Weights of a small transformer language model.
Size: 10 layers, width 256, 4 heads of 64, MLP 1024 squared ReLU, vocabulary 3979, 9.71M parameters.
Architecture: LayerNorm before each block, rotary positions, no biases in attention or MLP, embeddings untied during training, normalized queries and keys, some layers without attention, local attention windows, value residuals, an embedding shortcut, capped logits.
Each number is 200 + 20 x the weight over its row's rms, rounded and kept within 0 to 999. Layers, rows and columns count from 0. The size before them is the row's rms in percent of the matrix's.

# layer 5 MLP up, 1024x256, rms 0.0939, rows 641-662, columns 96-127
116,187,211,212,178,203,202,208,208,223,202,213,217,193,180,222,251,191,200,187,204,217,176,194,245,223,171,194,173,175,217,171,203
096,186,216,183,182,165,187,224,179,209,170,184,198,188,206,211,207,194,200,224,186,210,205,187,224,194,167,179,210,182,158,196,176
101,226,198,198,224,186,205,197,194,203,187,220,191,168,174,181,237,216,201,209,204,222,160,238,177,229,209,168,176,211,185,162,211
100,192,190,255,218,203,191,186,200,198,238,189,203,199,171,200,236,204,223,208,212,188,176,182,210,211,174,206,196,195,200,171,214
090,229,222,206,181,176,199,201,226,204,224,195,211,180,227,228,242,194,213,203,219,174,170,178,209,204,215,156,189,199,145,164,204
091,195,188,207,187,233,185,153,218,195,211,179,176,204,196,207,186,230,202,187,243,213,179,174,221,222,197,181,189,196,219,178,183
098,194,198,220,197,203,216,225,190,190,191,214,210,195,171,222,180,182,218,198,189,193,196,171,210,210,198,194,215,194,215,168,199
106,224,228,232,205,190,217,211,213,195,215,222,172,209,204,189,222,210,218,180,211,197,182,175,200,193,190,211,193,226,225,204,194
104,210,207,205,205,201,209,179,203,205,206,175,198,212,204,225,280,181,186,175,258,191,173,207,204,202,196,214,205,209,180,196,207
084,221,207,258,198,216,200,199,190,201,218,206,203,194,175,227,193,216,236,189,165,173,185,153,188,204,219,178,164,213,192,198,214
106,213,242,226,183,194,194,183,244,197,205,192,159,194,196,191,217,241,248,208,217,218,180,223,211,192,205,225,251,186,204,210,211
083,218,180,206,192,200,216,223,203,187,201,201,214,219,151,215,186,208,212,187,204,198,218,204,188,214,176,206,206,175,198,205,249
099,194,201,233,201,189,193,215,250,228,200,192,165,222,165,207,244,201,240,177,213,206,178,197,199,201,211,228,207,210,199,203,165
103,199,178,210,192,174,192,220,185,184,170,207,173,166,203,215,218,202,172,185,187,200,212,216,222,189,217,247,203,193,198,177,197
092,207,192,185,188,181,203,174,225,195,198,192,174,233,173,193,213,191,203,183,204,200,179,221,203,241,166,228,192,209,165,187,231
073,179,187,203,198,205,191,210,210,179,212,185,200,189,205,166,203,191,188,217,216,201,207,240,218,179,224,231,202,191,199,213,223
091,209,201,245,176,214,208,209,207,228,188,177,179,197,201,193,198,206,204,179,205,195,216,148,200,219,199,197,185,196,175,203,203
103,235,206,221,202,219,240,206,184,198,213,230,208,193,129,221,213,165,221,176,175,195,153,169,205,224,178,180,211,202,212,220,195
087,192,223,234,163,210,187,230,180,196,184,235,218,197,194,203,198,186,178,202,216,168,189,203,233,232,167,199,154,207,191,173,195
106,203,195,179,202,179,222,215,230,228,252,180,198,183,186,167,207,216,206,170,186,214,188,186,195,199,196,248,181,192,186,184,199
088,181,210,197,208,193,205,177,226,177,246,204,231,202,187,217,207,193,201,218,214,182,197,193,177,238,216,220,193,214,185,194,197
083,199,163,208,175,149,222,219,211,200,222,181,204,212,208,194,176,204,191,211,197,203,181,226,217,222,219,217,180,211,200,190,200
# layer 5 MLP down (transposed), 1024x256, rms 0.0811, rows 641-661, columns 96-127
113,229,213,188,210,222,195,179,173,213,207,184,215,202,204,201,189,227,175,230,205,196,224,161,210,205,198,210,173,215,216,201,225
099,212,179,209,195,171,208,223,163,177,215,172,169,183,214,215,200,194,194,201,187,209,198,185,220,213,198,208,160,223,201,236,166
100,194,199,211,214,166,192,185,163,230,222,178,221,223,177,210,192,236,183,223,218,184,222,184,200,223,224,213,196,171,164,164,179
099,205,218,172,215,210,207,237,191,215,176,201,206,186,213,185,190,183,198,208,222,172,227,215,196,185,216,200,199,216,202,185,179
094,198,188,202,163,210,168,200,182,193,202,202,259,177,190,167,152,200,201,209,170,250,233,171,191,217,200,191,201,203,210,190,202
087,228,211,210,201,178,208,209,166,178,176,208,198,204,214,219,204,158,225,185,197,199,211,198,208,187,205,201,172,205,223,226,218
097,232,220,160,190,193,187,177,196,187,207,204,218,202,208,178,216,194,201,229,212,201,184,181,201,197,212,208,195,216,236,196,226
108,184,197,202,160,194,150,239,210,189,201,196,188,230,205,185,227,186,231,185,260,193,191,224,187,196,218,183,197,197,240,225,189
105,179,162,167,222,174,179,221,186,190,176,209,213,211,180,175,243,196,211,211,202,222,220,188,229,201,192,198,199,223,217,176,187
089,167,181,173,197,177,213,176,231,211,173,183,158,187,198,196,224,193,181,195,196,200,229,175,198,196,144,186,201,215,219,226,192
105,183,209,226,183,203,183,175,221,208,216,194,232,179,176,185,219,187,197,213,203,225,212,201,220,176,216,203,218,206,239,222,198
083,208,217,155,208,194,225,168,221,215,193,214,215,195,207,176,209,202,196,207,220,191,181,242,188,173,217,195,190,198,178,179,173
099,209,184,216,188,162,192,208,162,211,196,163,175,219,174,225,225,206,151,203,207,219,156,187,218,154,196,239,222,204,210,200,182
103,197,221,182,175,178,177,213,168,202,188,208,177,185,200,219,192,186,207,221,171,188,188,242,233,179,198,215,179,181,214,246,192
091,174,203,196,228,228,194,148,176,201,196,154,178,197,190,187,213,159,182,236,198,235,219,206,194,245,224,192,193,227,140,224,195
081,212,179,197,198,200,200,220,203,198,196,219,145,206,178,211,202,197,187,200,166,201,186,175,232,244,168,186,182,184,200,207,195
094,190,193,161,180,184,204,208,213,203,200,186,212,204,211,211,208,183,177,177,203,240,225,214,176,235,211,204,204,171,201,214,204
105,236,199,208,207,211,183,217,179,197,207,227,168,202,180,201,214,183,213,179,168,226,181,182,236,208,242,184,191,188,194,207,206
092,193,166,203,216,221,180,186,195,205,200,199,199,217,200,200,198,195,212,175,217,172,204,188,191,168,192,191,217,193,211,185,202
106,199,175,191,211,197,172,198,197,220,189,193,199,252,188,236,212,217,164,239,165,175,220,201,186,160,199,234,180,181,205,198,182
088,173,204,221,211,209,188,165,189,196,208,208,224,194,177,190,182,203,194,198,188,185,201,186,206,180,171,190,215,210,268,188,215